python train.py --n_layer=15 --d_model=256 --n_head=2 --n_kv_head=2 --head_dim=128 --d_mlp=2048 --vocab_size=1024 --activation="tanh_gelu" --norm="layernorm" --norm_place="pre" --norm_eps=1e-06 --positions="rope" --rope_base=10000.0 --rope_fraction=1.0 --qk_norm=true --attn_scale=0.0967 --bias="all" --tie_embeddings=true --parallel_block=false --init="normal" --init_std_qkv=0.0382 --init_std_o=0.0474 --init_std_up=0.0546 --init_std_down=0.0546 --optimizer="adam_hyperball" --lr=0.00413 --beta1=0.9 --weight_decay=0.0 --lr_head=0.0077 --grad_clip=1.0 --warmup_steps=259 --schedule="wsd" --decay_fraction=1.0 --decay_shape="linear" --final_lr_fraction=0.0 --batch_tokens=32768 --seq_len=512 --doc_mask=false --train_tokens=357100000 --steps=10898 --dataset="wikipedia_en"
Each number is 500 + 50 x the weight over its row's rms, rounded and kept within 0 to 999. Layers, rows and columns count from 0. Numbers have three digits each. The size before them is the row's rms in percent of the matrix's.

# up: layer 10 MLP up, 2048x256, rms 0.0546, rows 441-493, columns 0-127
# down: layer 10 MLP down (transposed), 2048x256, rms 0.0547, rows 441-492, columns 0-127
up441 095:530483458563485457563451468490516512508434372479528493592451566474496540511547475512477435507590458541411500427509514510529509543588450445496532560477427565474501549522531503527523591543642416510542588471530473448555387501486508470426418592414466503453449454454473554570536623499550528564527496475551526537478553564448463444534517525558525481470442542564455543481490526479437514449513
down441 091:516563498567473547474525543620565516509516486516516487488404518529431515465507502553475511566423469594515447496427545472562492503462592491431418527493485517502444607443482411598486477513478499500475568484480441504561569475524452498550524487568545563518618539540550422420478475514573449568556586518459554481540464474588527537502405501486500568526547532461478458491524463549517511494508
up442 097:522508418487503575605437511491560590482432470511475492507471524491410531556478539488563543513557439559513509507517484544421519460492534586480494516380572464543459579578470499450539533488465486530508400463511468530449522541510585431464565558522453528437530492487523561585461511473578451495461552513615461497420554506492477490563449451560437443580486404513466545474434506488534536506522
down442 096:465502534450471575499527559471513469473527492525547499476557518538501460546452488488455504492516481438478420494508540541512539529423469542499557485385440457402453466551511480485513425529555478512559514453514485469539453523495345494416443368506497436574457338523485610426571567556444556583468481455500558445582522499441583527523538510501627571481481506558529535495496488433478445496570
up443 103:495502511522394464462547629559503480531484546508492531532490500542448454438513469501536495497560509470450458435522474519533506495538524490596589541435485520489488535428533458456449466447520517488449431482421567567501478534542472474521532533614513520471496514482500527511397451446505486494464486454469516536557527516461494487501499474528474569517478477489517518407452566487506469565421
down443 103:505498538471477475446488510566585512472456488537468447484572550474556460598537463529500526470416587473467492525487436481536497433598614569486541458513539461498451479544438575453537607536554549467490527464530435476497527499433455487636542525497506466538487434360527381497490473411510487494496554566533495424569524581538490512426616478466516558462424443520569448483523469464532505476444
up444 095:494552473564461446500557458427477561520467513575611544509465516440451566479406456512458445498548548460488536537433600458505487393572539551550516432483552542450496396530524492467468545465545484495464518587544518503599505499392506449481511451502436495462538467582574441652521630422529425540469497490488519521540478504481502583513425525452463523517513453554473569520469466538450429503550
down444 097:485437569483617535573497531514495489544378426402472499513507525552486506568569460421526383504460538437448442572587472520476458542453514521376452583534490471515482543582535494512519466476417604484493486416617520568518433476589488463453460568484428486582440510514457467533462462507472478527467515487538421457443499521463478436425505468491559502546479518402578422500597451522489417431454
up445 102:451555541456488562571486548507417523565526485530447479641506532515502483455518532566517425471428470483468453579532535542466515489520558489509490561465498490518437527492550496509501582540511437456510490587397533416443534502421495489495454520604577449435460542572521539534517487481629513478541537570460568509520477484441516554514510424549546516513449510443521577530514496451529452384514
down445 099:501519518451556579483556436507457506459496427409552577582481526563507480476497419577524394574544592532543452460453552493492514491510487468480421544468502506584502513448570568557532484481513427512485566503492509610523455529496485499557429519520563499422522509502480514511518481478581593494472564525542512388499481548485498478499550508555512480517560514133420479466438386480524523426474
up446 099:554584589609525546477584523456410470554543606518510548559467603491522577529551486467494420449498548535409560496434472502551486483414445485554560468506503483505437498486588541494428457484594382461469495527489578454493480325539553483457457439523573515522458457535553502576582559456496550455491535582466537560498544518483532513565557507572527497523510492470529497464503452460458480516505
down446 102:487482525521481560549491476528435525497471464506519451518473474484435462532474455468484485608427423529478452445525488557511480469414540478477534458466508617621543448508433521506498499563473479473558526515453409505527399483559538469515482428469528479478545475445484532529423474565451441589662584472463558498564368475435469500486558540526556515596451494384562449550501501499522485416571
up447 094:509481530512548433582520505575471551589441427552512471530604445492456490475596459386452540499537406589444537518546539494516449545571548505567543505539580480536484497528493460508540517475434538424458496562492533364503439467580529545439459492421480458485584495590607543489580440515517497467473519612468549527522512502464494532546469450545578508537464480481520537450408509408442433544566
down447 092:617574422547467536431486477445505493508490471453498485498492518587538464531382501550509456450487435552555508567470501513492523475477525447512486560519462505447439551470432483458419442539528480560454518436461457511504536545507531493540551578568487506519454576449402502517490512468551510566500529499396409430477633420446535535479575512571515559521387473591424421411596503500512467489490
up448 098:420602411506472552562439592452491470500461444459509501584543485512571564561483488395531441519547451498562546443528555447455551553474449501506553598497411513524497448449530500551493525537506474513482595575531486447474527538534435573367478501504552432456479428426480579505525542441470429555486491460503511604551528487599460540567559473462567493457457497547567564521508553546519558487436
down448 104:525410428585423535504480446495517547434440482560529551537509518467462521463486526623502574501502544475500442507519409574466383543518497556417447462559559472484526530569465422501606492598519483472501548529506545534505500451540457498534538505440495448472521487508498527439538484500534512402503440462501468516493436404530571410549416614507466518452481431471528579495447605518529453542529
up449 105:421428453501454450417541517524544535530453535419529459546511543470568460484469384548454372503466480407438526527504580490479452563548506496471524509453584538399509583502454459525525479498472496515366395418557554492551494575518544488467427518468493473417462604442545471489450444468487507447558532370496508494560503576477528540494545516503520464494497541492509526469561510585441533479474
down449 103:574549494556456453424436447442460435413473566475437517527463505495585505562499539600462543465441554464436563545451557471531541414406486476587582567527514505502466458469466507497426513386532439536508484494499429580463421477506564445486585427421550494474480522507630575513474492578461466572542618464508620427506501520554512526451439485509481529529468610542556477469425469478513525509500
up450 098:561460468522471513499442431417503486492481461480520476460549449531563524524486568490576522525477548562493479512524483559532508457546481363501580561471587446575577516450548543643454485484513527523507488403526437502627551470473490401446492535526543564497438521485497521450475552429480535500439519465487596512404429496576539530466563469594446434445508474572445587495574487468436469569536
down450 096:533532525484498548543485541563421542472443469491501421539531487503485534599523487431568565503513542422530444514537551546532529566440580524417562568474462473492574363528534436526521515511513488421488461480590545518565527545526548531515464443470455484446507439563490530469463550583504482592545439393536455564510482502487415502474435533466529488408477470557522496516519496508520530462503
up451 103:576581569514499451557531440453502501476491406517582523555533475428476479486552533527487522592496482504414555532436476468537530506409545438478506502479537520487507661528414515644489579515540418537385468490554463527529567480516494493583458514514551524424475493422508480539471506554486427371387563535431507549437558445487489492602440393659525497522494554532509457501531495417488492463525
down451 106:502508551631504465439459528508516411597541500535475510546539447419498522540512516446407488446554415487533509511499469550520382578593482571401527556497513567476490462512550479473439580500503443490500459476471372538510605452480414591508441533534567492481476361518552569448512500494592395409542495410495570467525559416514628521483494582399419463443432516479575556534459553441519476510545
up452 095:381511532484502479454398543507558415479419509430472547530486550507475636513573549539591486584400424574581469539491502552502523497517496427487551547587518547434467547464571489551473470523609502479576498619433533440583494439501555452467492483481486516541412461481531567522573582547458465458493545451412562520481535491456533478534560535476539574449563381438407510456549547509511495436465
down452 089:516446522445522556405484460534517502566570394460479475473516460532471449382500485545389515465456524565426491517536523448519561507523564494549527478510475508552517477494468535445552467598479570444534493450453579539506481575567525507554505546553529508514490517464519509590493478535483411544517593476472487564486568592502581445498432533491478510500513484178626516518483521536465546434603
up453 097:563454559461473466452449482485453501506448577467468548548476460489462473567480531604493488432542499458476472570417511576416510502516540551451502476425379453422439438420470544491460606503463410530474514497411490536457539489561556555482415572480509535432474503443531539573499544547460522499464468496499531503462461550408471544520466418492446516522463521558533464450514635473436535424465
down453 095:467579542525445544534540567511547585475515458498422505451439462469471464476467568411471489478576516503581539572515491597586560504452425496581511490557534508498428533466435461489585518538510485464577474472502428577585495495545474543546510452523504501456522477592530419456462458476523479480531572549503506577462516613469595485521488468487525535539459502582519457553427502520538635581475
up454 100:463492359494509421468364573469476508579496623451415408463537524467589377536510481465496527447422481478534510543532495581486456582543469584452541498422563552533500458560452489526513484440442484505407554532486503401509469546560556477493485494519531538465527528521529521442457521515451438511469519529488576562487507550474532465582473509520454483493480508519431543532568538417550526480548
down454 103:500528488460508552479449573541484467441500480471585496481505455518377419497479622512347580460588525518465540452560557492522484482495549478615547508520514514525573493502479574437525491506487447531485553523368527484496519481553497523527461470534520479473460444450491583464541497465432544414480499439467488510512501428465498437501542513457605453592526368574484460509541407553457445462508
up455 099:476561540498492513485539586411442497492508577470495410513448453503461448504582485649565451425523439602493407605562499402558498520478518480526480490480500530443471523466588552600467455509557439453544524554515568456504600527405504627449556577556512443481482507519482481509458572432498417512456442523406518472621538508491417516492471478452561497613440511484503589456488528485478479567434
down455 102:563501469583527477489471559495528485470549492530418522646464496472496397513539451454459539512479499482593534605523410479521570485393500508561471424478528475457587584595462499481531487387454480478442499641534590488555503464570511519523521476502529552493563525515546492566482508567400503370470450527518464340494511458509403527434435454451549483521548489553479574498553479584518464504494
up456 100:459532476506482534405482583482547515488482433533603537465518502527570479544534492560443445567546501446505463520450482461529534604503608505580539562488561544475539473462585564479492434582524573459386518557500478549456519485454609538465414545512527530509516488511524438523439516430552482412447529506519571549447537535504498447471524424467580471484457585536469500452491559504503498543515
down456 101:443530473499440432493491525547477557558508507542511528433531509553493484456513481569475567485543587597541611596567416517454519424491502468530501553574526541521495508452566539550503595522466556495470488451477569641507503507435496460474511549409519452536503468485469555523547437466619489480526578455536531420441528524465552484566488506572454560504387517400487525571518537500417540395588
up457 105:424553490516374523520483578438514477541489520494533444494575479552540501525460470549546463521487496536513568506554483522525483477524448423500485409453505484402579514407577547523518449473419491455460531517506496616495577514565560507444542527511584548415488510515543546453509519402461535414521540511367467523572358535521521547562513409663575576468495503532406506557494550457493419503485
down457 103:539546432529450499513453472555465366473535376546440398528489555545532427427606489391523445582600462448447532451506407492519499589530549563508509462441546506494511505498518473503552446537435493508502445467462561477487482516505466536501453453555522521428519480487500480527541462639558506500452511528452469483475477566503436457470537509410562610536567496510434502487631494480532524566486
up458 101:526498454497590506513446517459462515524480525506539493632486517434435514500522602469472554538404439607428499458522424451506491437388517436460613500400472570387430497465485470588480486473558446490474469471539468488577535523529545505515435476473579609494476496450569477475490596507515562524473557559565501619454482542422449477425524497497455489508404480608481464578402488492497454494527
down458 100:550489499594504520518589517491493398591555476516490442393365477439457509523494521540544490450522428513543451535581604521551549578542492529623366559440503523456413521554460478502547543518567477600487407549561568498515490498558392553455592578476544461544520490535440457498452584568512538515484427474479564504486508493448458554497464479503504569452482571491573510454495518547496415538591
up459 106:584565474564449487556522544615465507556433465360500392518542366541615527533522433556470474461522533518506538426518519559463607483643470406465584531431502520518518427467553490438478512523499444526500528528478502463463499518541588564475409522487501533462533452498464534574521527552516481426512381511466518538457516484538473495534510519547448546529405432560405482575464422568522564505474
down459 106:495499510401579414569510500515453546496463580452457374569502534459492531504487392537445522513481419533527503447418493580471542607471589528514500366509455486489517476483482480496540481548488481473475529468523439450601470402500511425552427509531548513517517490485640498532575499513492510548549513492540441455407524523492450565523554478509512447575473470573461480435555428494510491514541
up460 089:534491541494501445492480455543429483405577472428442425548510507582550502460484540514525428456471495556488469537543485499517582511575540500551544496436509547482479514482469519460509531477508428406423475557486554536565452443446558517496515547473473464571494523478513532555496496497375473546476508512459555462573575532448425513514535450468478476465517502475446595555452510531450522566383
down460 087:477454496539548511443470608453513476481542491372493488437467595461459500552519511495498483522498527545469556445565528499513504521493507506454500538529479532482576474488486464559461432519479421486519533475465525564555587455401478544625521521536486519607472452574524487495499538498483484426557507476454530449516504494483425540436459487533478547569492564568518470565417510592533473519495
up461 107:590520549507502574593387513497504531428471483422446534553569521543458541494608494458492565560505427535517510372613516511492475437561506442548449531529483474545459468489505468558542510515510583437471492515520637595547499473434499518437455488507456550559310456549489575508498473513401488478470473521411478473439489479572449532522544575450516498518480455597451510507393583409458435496451
down461 105:495466443488606464505425532452530517543452569458469522522492492386463405505524455536470471524506511530527497503559499440469462490501529529454527590489484533504456587564448480546474546593493516484533450503488494518441542521557547480506511524474491472490433462586508486461422526511497434556421516502492602503505495514508591569476576419455506551524464505546561482378463510536480558528530
up462 101:470482484592427444553518639481473581585399494553464512558524502497503532658483461500533445496529513481546590482519578503526488479416583485551540497400534571490451454470518488468472566400557562437489531478475377474638390563455476479549455481610486474516487588521491509666578525502530422464496456527554458605456470507345490477437563496529486492599438448502495485451470501509525459409467
down462 100:498515484540596509451472497481521502567498522572495493471482487587455509553513466444562430571444473501524519497546458579509501478548505519518533527612599472431524419541545433565486486453422528511483405527491455451581475534542380511486473494521480414512459473471539422572525498555496417507569457507510443482454496419474489421505516462371490525567535501511524486414547456484543443453596
up463 106:443509519514444510425555580453371477572463519443477407599405534498501490470420510561473473520541604547523521465484495510431541503513566548525515537444445506388499496492531409471378490490514496517452530451522621493511495514471522500436536540527601597465429425492546531548460535482443502541486556515469540480537484479449555627509502525535490497497437567516463673504375559488540521547565
down463 110:451532524514514512472540438519505484511501474474503598490473515557488522450599585509550468419542466441483392569415496545464451444522517459523536560514482542409541458576469453345514527474637572350424528559564496472450545466505427531550469523458463451605546505507488509500517499471513506527458514513484448524500474562523409538513566500464426420480495596606506487566483396524472502502440
up464 101:441498455435512422543558481537501586549424419455506507452567541499487600579576499623469544547576453484473498487497564612538526557444590523553546505438569466515508452485620497451492549458477501422485480460519488480516438504515536450555357494496549527428481496504536510512506462453522452448577465472475551505499506494461572533510470573465575474453455508491436525545484532553538519548580
down464 107:501534493524482562455490432473496531531464502469464473425509461533522528578446453484494512449508530453568498406466556517417630471520476457580366570501575528568573534543456473550490497497510452513510506558483506556436500496489451470389534491459532533502426480530491502524457539581543590473562519524502532410511491486534482448559363469507558557561622557354485497473517415460519481483500
up465 106:453527529517434480443546587420477497567510479561477520531566455447544561512608573542579557478495471427546532488497579480439520467477462498482572537498596503481513534494493525491541575578618466447512602487473449474488557478497584489467410542555550571528471502471575449507507444430378489498508458518447524511467520500477528456514483471616476540461474437518488515477490511554531543582472
down465 111:478529564504512540441504537480547473505454512484513554531512487508513506466554414546460499448590422462522530494441457406459593512532511513474422512480490496441500518470536495452552538472584506574529695450506428509519612433515546509453532494453489457436498558535433488399389458455492560452548393513450460482509569530479530522500480422541567559459544491577550498432503491552478460545522
up466 101:580436535442538452575429489398461531551477555430568500540477542448450553562555487579456483446539588470454511441534404565529493503451566514530475382511553561462532568470493481518455539508486502454421564572464586508439494528557600558404480496518574486481489509613563510593514587455390540542454464446473511517475505485499481533483398457503503546463469546488437381463515472533549526439388
down466 102:532543556571427475496596584537578412473437575485527473447566515446585564547461510520479512466546419650452502539492572412474542435502483499491506615474608500458528454426490564499470518583535403473490533482536499566518526466473520506484424549449472529494490557442468485439503515414579458493551476488546464603509513562543498531483494481528595514554537473524556432528457466508510512544551
up467 090:602495494486511496559390631507420528633503504481561481539574490536469449513519481479561533502405513595539535519540427459348541484500495507550560518453410425484430418526513463442480498477439502432506514528515443440516527482468532520506408515620526450521458472447468488483558439488517564481498498421464449560580509482464419479499465506487533445523466502529590441470549514513596484392447
down467 088:398531454566534444603461441565590468464505493532400553472364496434500570478500525517412589468418476539503457519524482463576402482549601435575464506525540511455465518532538482497511468438581501425521497556497487562584495473552531475395569487472477518461511586544556549525516500441485577493520509535516497454478467503475541525506575557498495467431481534547609487536459458522601547490570
up468 110:551519463539499490484480527476444491520504458580512529481488660569464500511554495532478527447538546527451479468542617588486565552472481460526505509511465442510408499460532528529479495441462572444405482448561460559534560414475528545489475548523490503496434463502474459462508449444507548576497445543521535548555490483408376561466512499496528486449440514644483479500431651501443611467614
down468 113:449460498502490548497572543565513516490565449469511494492432470484510421484412575535511580539369553502567565499479594417576549448519573581555524478543477515382542388580512498524481550494536474502579465391509501532493468558472402486424584439562504421514546431478587522517546526507520585493515415532470537465510463530556504580501549475500482425502540527401452517490508404520534589610507
up469 110:519519453501512536490506524428543492569461493509534480553460455492511502442502488490523509533524427463497522499527476498548496433414547571564511462431621490514543504573523567558374465536507501510488529497454452435496564516559538527528527529505565511416538477496521437534511485436455466472492576483548491575490606519432483529622544509533519519499460514514516524558548475512442562517449
down469 108:501488513540548443507474422426451511504541531441592481470418509487513488522465565559606406453557511584498522441484328461593521562477461515512428458551482441430524497432558499452555442517513479519509467485509478545512567467540523421400431489533503537478410487566499535466550598515568509477397473505536525420542521471529535484554434474494459432448551444359460394551461498488473529493622
up470 104:478558503512459546571485524498416486429458508515495450507500507554608544547561435529495537433521468464422389522476514580523477585548593473476486483543377497476558465467611643546489536496471478511515554473475548504417535491453450523420464521574529392484416442530508494591530501494546491574451484517495495541409510602492471618618455515549516462439498463547433547524475499413474554476459
down470 109:597493524471543471462454577614517589535491523471463603538480503577468407655456519546482424495420463508587418526472470433561499465322505485540504482451493501453584534435493515544489455495555497446491529453494613547511446503559501430564536423492459523457489492521409526603533462507546530492528490501598485568480489503498481461523443530574503567500466487592468446462544495547431508449435
up471 089:507485562547532466559557540471427568552409482502536572520518602535425468530528493476546404428542543490514521495491551399479478496566431479567599538572494527423553465519525463449511462525504445455469429568442536500515454453550596605478473533538516480471511430440502463504562557505496524506531470486491445563508477478409469528506579535506483368515542586400412531518524416489381461570427
down471 086:463546497485493461541462416564511514560528536432541496507484450491484551530460526465540527551544448551502555519479483497546468605415491494503477435393527426559401460552491534571513497557564525500551496368465419570427500530490422475439498507492528569497467433485583532502453465480402520502561448577442513516401594561497434462515531469465530621478487441464524502567526572445467508429573
up472 103:530601559533423468574534481553577447478535486463552558440487454553550503489444474516455543493461482514500541439515503515506517522464521505546544535545465553421458423516509546585547553491511550426411571497436482556538499455505489577488512548490520499428470472526589543484460527445543516509477445427562546568451477602563500609521541426561446588423389545541428576472519585452424626582532
down472 106:478494516500451553525466519515530550463544561521530478537488574454448507520517464546503490448506518585566427538476600520527556488501453486551560449532558533496494509392592485584516503434480514522455457539446533594558498503479449503439538500573506461495529480527515502486540498518435546428567477477562515553463572566510490459463484473494562501524408510646476511426404484484495462474480
up473 095:532543587501555494476475565448508489497533555488529532511490554462552565474470516558415430563477494433481531562481542410457463444535488446544470436568543490543511475527605583584535586491572373485456525512480532515585531561502473538410511528499568423496510552515580370575558513460460494479488483490469582472430476504500417465539526479499478439480485598539533526501494455494382510451377
down473 096:556457473599530532516480508524539559589423494456451524478440421492510526489446556474565495498624492511436477530530479514511441488535558464464546429459533559475550556416453446434525431482529486524506435573475549523547437497599460480429440563493537539489607449541492459557578474557450468410453520464487478532523469468364552499485503447440518526485486462591537519558488568503487520522492
up474 096:505584456532393485584494554428501485447532547483472501565461514485521509521567534518427511442506481511404465445451478566519512549477465424524535519455545506531563465506511516404527473481533556550396518518435583609491471453525529446538447501532520521474454434548533455523449558448541544517469545412460493519479445537473503515578539485464532472531447504555491532534541505502524500530360
down474 096:513434524414453507443574445519508506520515493511558549451554487542473503513431505428564414568546522527536574522514515522502456488550528532556535490447403577412474506468445463576416457570492356438570521545566465469506447561459504491418553512508552441505567662421400548442495501553462460468505479547505474506539535459553489540445451529604444489485525505428552442461542450430464508587492
up475 101:534470511457453489560518435500489446507523524506472471474535454589474494482466498545488489418532475453523506408469611520543498394461452416578481591471542562447439505494483425487465496518525621495507472571565491524584476526378542551519445547465607460512451459485464472444521478530470467577457540504433515547495532545503443470556654527438471473518460592505455506470457521614577514578446
down475 100:421434483509549583447466532459469576562525507497457527402516480455501591483510559407459501421556390526548509533488460402474506468464517507607470512519403496337604529524535470496518516512420549559542539505436447513529443592563553524522466518470513538514582533499476441506446512618559504400589401535513485509492489489510583537522554511536533505470455506632499576413486407484478481476416
up476 097:476438539547576535566488511457605499492458477396505432508474504529432488551521475533505478540488526411459558397546493480503549532489519460471536605502354526588491553417543489472452431453484417542506528538555555472514433559455531511520477507449439537444542463433511452453523525511379512525509510482473559537522444602477522524548520601522393475538366569457491456479560497582514566513544
down476 099:487486524456473486433545488473536488556546533488391529564619434549525516578522532429468489442473467463570494564473488534630509544447509517462516595477529490526540493490429434437520458517521522490491512473543440545535468482517352474516561481540478427528499583510553474434399394459436562421525511494491549542528494490488476565495528486437531523530571415505525449505526464463584507459392
up477 095:511546578518521489550503499472452479490420471517416445521473449574529508459433570545463482496524570566546490483544496488530437473564536610535453480521487533456530602467503489579453536496484527499470475589464595508319410519440529526453431533512529468460503500454540494503476571533539560523434492532565542537493460505523518636435559451556421489545592498466453467508563493459488484524531
down477 097:479482473501491426549465473409475469497569473461513494474554502430521414439474488516528549575540499452530479520473420526526584497511530459455473430520575527563460407525571496471632475561545503414507483496551548471592491509526530453469478511499488632492479387564507511535549498489539452435565566517468519472418563392467518380471515538430540512652487484555459497498489474483485565506612
up478 105:516554449496395484489461515480491534500535510542495456636456465489567529474537479599433459489593434490474493488528494586483539500422657513464471441497534487478558455456578521482492538528539419486482568538470556438436552417473514491451476474622473470462508520503444607495509478467410502385494466596434511587455531441454521519612542419519561461536380458558409596485494413535539463420541
down478 099:572418485522431391530551400432510426507450422410432518506494504497491468424515462557462523457535563531498490514528452496462484669570354451524508483456543485519533473475533509470470549475487566574524553581513428538579498484517505475425495510537484490547562558488559459513531564538398489497450508505521530530530526530398514459410569527517514532430562425406420467543520487473542470503573
up479 097:554527598596496420533466449416479484447436502481457543505532438543558545497536560492422441462590487581518515465524511614496514441541577432421420569502518479471435436554599462534479524524609526515467514515491516483475501454424448523511531491528481534429428459598447494492432518493478472442407463459441555486550458552531511528445541420498572536491420474521493583540517464504505467537476
down479 103:543414445464468513506540526479526525510527479409436540533651496436468554457615476531495474417469498514542373517485444498522407543546477549487397398489515463626525498546501567501440500446455541553524516514519501530554414493532535345460501502489560402504538455483509448538525439454548507473491422429472458400506478539476437414505445500536477544441511498502547471523560543557497477509541
up480 095:435569485530498558505448503524500496451455389505481427544430477497496425543428540488538444476551387598482463480566511486519514528402524517566566479434470377419570454486585480490597541495457523489491440465526585483490475433439505454427485530466626497519465424482590559494482483514463503517431518526491485597465520572440510502489515455549522446519481575504343440524499525567496430507511
down480 094:454482475451571439464468552497473520555451580492567499490559521395532520485561458574479607560563450473454520573386537497469472405476493536489538466517516508483541484481536439566560508495414431497521471596495406572541554480552540445544539407530524377502503640464478482478568504539487471499447479554484429475466450501532462413433533405549473581497491541582577514448522495543499465514526
up481 092:377516542484508499599567495484497462462483571469463443577530479553482487505556502440416485360444414480440494432503614488525519611455573474454527553508513537530411586526614557592504406563513520444488465467603543518582454529407403492467516511459568556530519563539473495523449522593579509446527463516531504484507454481549423505534582528528473448434502543502494521547554575533526551446488
down481 093:471462546427490606463506439560486489539521456557569533455551463482517490443572451491514534486416560477540400454469526514563389507501564468497471411564521422483580495541369488483432511523537521548492529533373446559498565513550583462576501531415574425517581456385461517482521545429428422493549451520484517472539589547488440532543422579573546533553537503544491480481444449570564522543566
up482 096:463584581539539473439485459505546570515532451524508484485522455472451538486501468546546435526426473434410547396506429525506586461532590465492520452493499488491610446502568454501480491582455497466439484479600513503528440468579529552446493430536469529531499483628495465526473580521504494472401517455536484565422501467565500549444464523474602599572440427506560555468459502503483580464432
down482 096:542508526486558608540513484535397398504496539461529399484503518465462490563444427522482475539478474509586507458433457485517504458488440489522484527447534592439470544555427552554450480540554490541538584480528475443487430598465418554560511545456491416464464482494529524480468445471471497504623509484548500446546465477459488470456515516530546529516541485482471430470500532489546388546532
up483 108:518530401488546505551494585426455502565505544509443470520555502537517527436545541594439521426446493607474444504474491501520561568549599508497511483509567491528404607392614473489502497567444495481468467500518551528555531503489506502419495503581572530493510526489411502542542513401479497463600519466395436508523547517491517559541536478499584466465406527447511605480487500565442507528546
down483 109:467404498440473503592498437491509527449544411443480454627534573544582486483583540533542480553491469498477537494571558602580546451453584479517492547492530515481487502542580528500505533541474485447474513504510609511460462470464541529508511469472537474368445451519515508450507530518479563476543547517568486442531554474477553571588469453486524406500458497193477518491518517471569440567425
up484 096:524443448564474434463479506510572515482494520462466513483444522497459456438499528542594464500587453653508528495504508443504585393524530468509538593404481538428556414474526504489412529554449536465443448478575496479462422454502459512512464500460491503441536534555550506526589529530446405552415507484526523545580502553426524617522453455528558580527401512516406556459507612489507537611439
down484 094:508501496437641525496533463533483450429508486514501531497512518494512479502490522485509501464392579488471485603554540551419537491563403580580494458509515512578455594462504453576566478502447494542578493459514540555461456597486578482558485592485549486485498521418479493484443493570462512519458483542526449462509486431443427437519541451476503448549553555391606506404580509504405476442495
up485 103:498495471483541375474438587503473538539490459510470494484582504469509543549441478586504497478473482457465529469479569566453522520441581445495479509522444451497376496505548643487496519590416480546487576432468445460473439517528520522442476598567469484509472508552552513550516415515466425612523553548537510640425518545481496480397474393513433529593546482473483459572518523581524532498450
down485 105:461434518438434409551509508501542545491531538579481498528563537536403492513547511444508507561536478580439439518484541502500513427506490466507582589509516514492627459482430537503508455487488578482565354523458495528563448495591457562470535488469547480401493448535429498421526432573578448405456564491511517578537459506516554586541514498443570492457478505487497565513480532385583532532463
up486 100:550541548504501406559461530490500482519403539552418434458500505495499426504525537568413430499525471599506485501555483520484467453568538535484505466406458472438492441353530501651452612425550547438452549499414492469499430592480468546440487534573601459578479524391541597568580477487421494532487488504576506515518508505575448505460511545470460511544489454511482521495532513537454427524511
down486 100:554574414501481512491408552478581510463507509488494502540546555493459390612515552501481491505479511443519501459467505588500494549488470492572567475455467534518458495472459427477522377515467475494437484468456524520495544483449417514486515592500549454410565588492530441445430476581549497496506507497466517465517621616450497429436504469465458477486483463580513424442468475444497533467456
up487 105:445500587416503436441470430511470510499438430441481386463462538365565606464536487528512527462472510569495481491521531510501542509477546459503527473386563429408497464472467458500503548379547484515553419468535487491490503465512522544579491470433559546575449353492580551549567501489489477546526611538490484492482533488430417559658449492571542464566440495483467526473546494567512551489432
down487 108:429525494514530538461513576526505527493512447508478526580474505518507464480582486555498590526532486494521514471422460452472524499500490566578535461510545482644558555567437444551457333505484513499518460494366497556549555530477519556465536456511515590484643505387484601625510507406560468396556538488496511451521469568551432554434451467514415460520458433596517429512534440459497505452489
up488 101:478473478592520448540485497486534525560467468525491485482580495471454463559500462415564479446450443541512424494499531500430507537513453578526622485451527574469466520425406579557504449512519478470495476390497522475536424478479470577482410488488498511537524430512498467516542557516486561496493576507472528506517458548434489508494530512482427560535515461545521488587489490493548464511633
down488 096:539537522649580534509440537464587445477467524564406498493611457471577446489429482594523471432481545451493488559541520509507510530495527518439494498571420542530495380533564429540549448543480535485460511512416566510585464547501479528545515491478495451513478517506457423540475537544445427426505480532520500470480491470405487446441483576497500487521536494514493502511547474493464595495452
up489 101:532453383426455478558599452519543514541479515434574466494546478565506515524488504605509483561465465507515455546410596557464577481528584484484492509437510500524473504449457561534509600546538412574453510461526510496499499520491563479425486526574456451442515526468512504547483524440512486436359479446497494484514530539427471500502486473589490542571409439451523529444512478471566422484507
down489 096:483419602521498551424511585504568521546416509536453498484460452472500412521448566541554589528442452525573402387502440558484487453572462486501489498549497460478595431514551571508482504499501440499545480489559513516472389409583454462444594493489522529504523442438517473434467581572541485543500497530517535509484664544489565541426509513545504481404567489480609517531549530484532465491551
up490 103:513500553508377370382488573442449588483500515555565448497541506459657520597535445557507562512542528433460464497528521551515484487586484464517513566480566493470481519485561522528494514435503533514449480419519524422534449484535503524400442584500548677496489480472551525531559504448469529565510540491567459507410395552581521517514546519567442535501506542530482490537482428413383527483424
down490 101:577481513470388499574541535452495357540454543571456568487457532493564545571515577426470457484538503518449515454517504486592586441475519408538552500581463418585517417414607501521548511495465479486524509450507487485561604475502558413525488495449454546451535563490462498485494570479472526479464553496584468514538567381518572544464480486456563575394500408615492503506500545545476505440494
up491 092:544515464395487426444509535517546565513477473519440465531514448465561487551475428417600565528460440481470469522515584571535486418493487475495469515439569571444565443521556520500596539525605512459414526600497497557492430428492595432455542586467443473613472459537566494510504542528443426466405513503454483483442524548472452451503483526536465584419500590551492546512499440477485516508472
down491 089:543505499590473556552521472479526524520522447607455540615481490524447599512471540403454526461530516528480449518472554522450578512520417481486569457596498475535427528499382535558482533486594495479530508463579486429456537489560463531536416400561529500453546456536535461457511489553407537495583576541541500454559436355484530462499472506463478487621491454592443521489536560458550529513542
up492 093:417534523499485500491494466508456525482510546503435410451464501438530569541476470468432534467443566559518497493527494517415450519382479588435537483426461427484441509427517505571426472553566480467479618577556488607443468531497479496484536500458554495470476401458491538481429588516524453435510505385566546544480496577518430463461473415520447522562521507567459469449532491503597489448498
down492 090:521498491432460480490484536569565439533473457423518573474582531573563472479449498597482512462437509445428456442482583544528565412488562376483491459627479403582537563574428500482551594499545454445445427502448528443513507492574411565495511542503492498504412537537503506477581439444457423511468539522461540550512536497488547549537612458514554381475471447450532440541472480502501464568472
up493 095:532487584554471523450566445467465527497550449594470549510467519451526562496548447450404401447495455479537564471561583494527449470434534447499446495482552502514504476508469554488470507440424472549517470575501553485447464589419537512460400425483594445439487477596515485493633533534538517413472576584459516488534588500507416539541492540545447430551508490577516514429609539606491521573513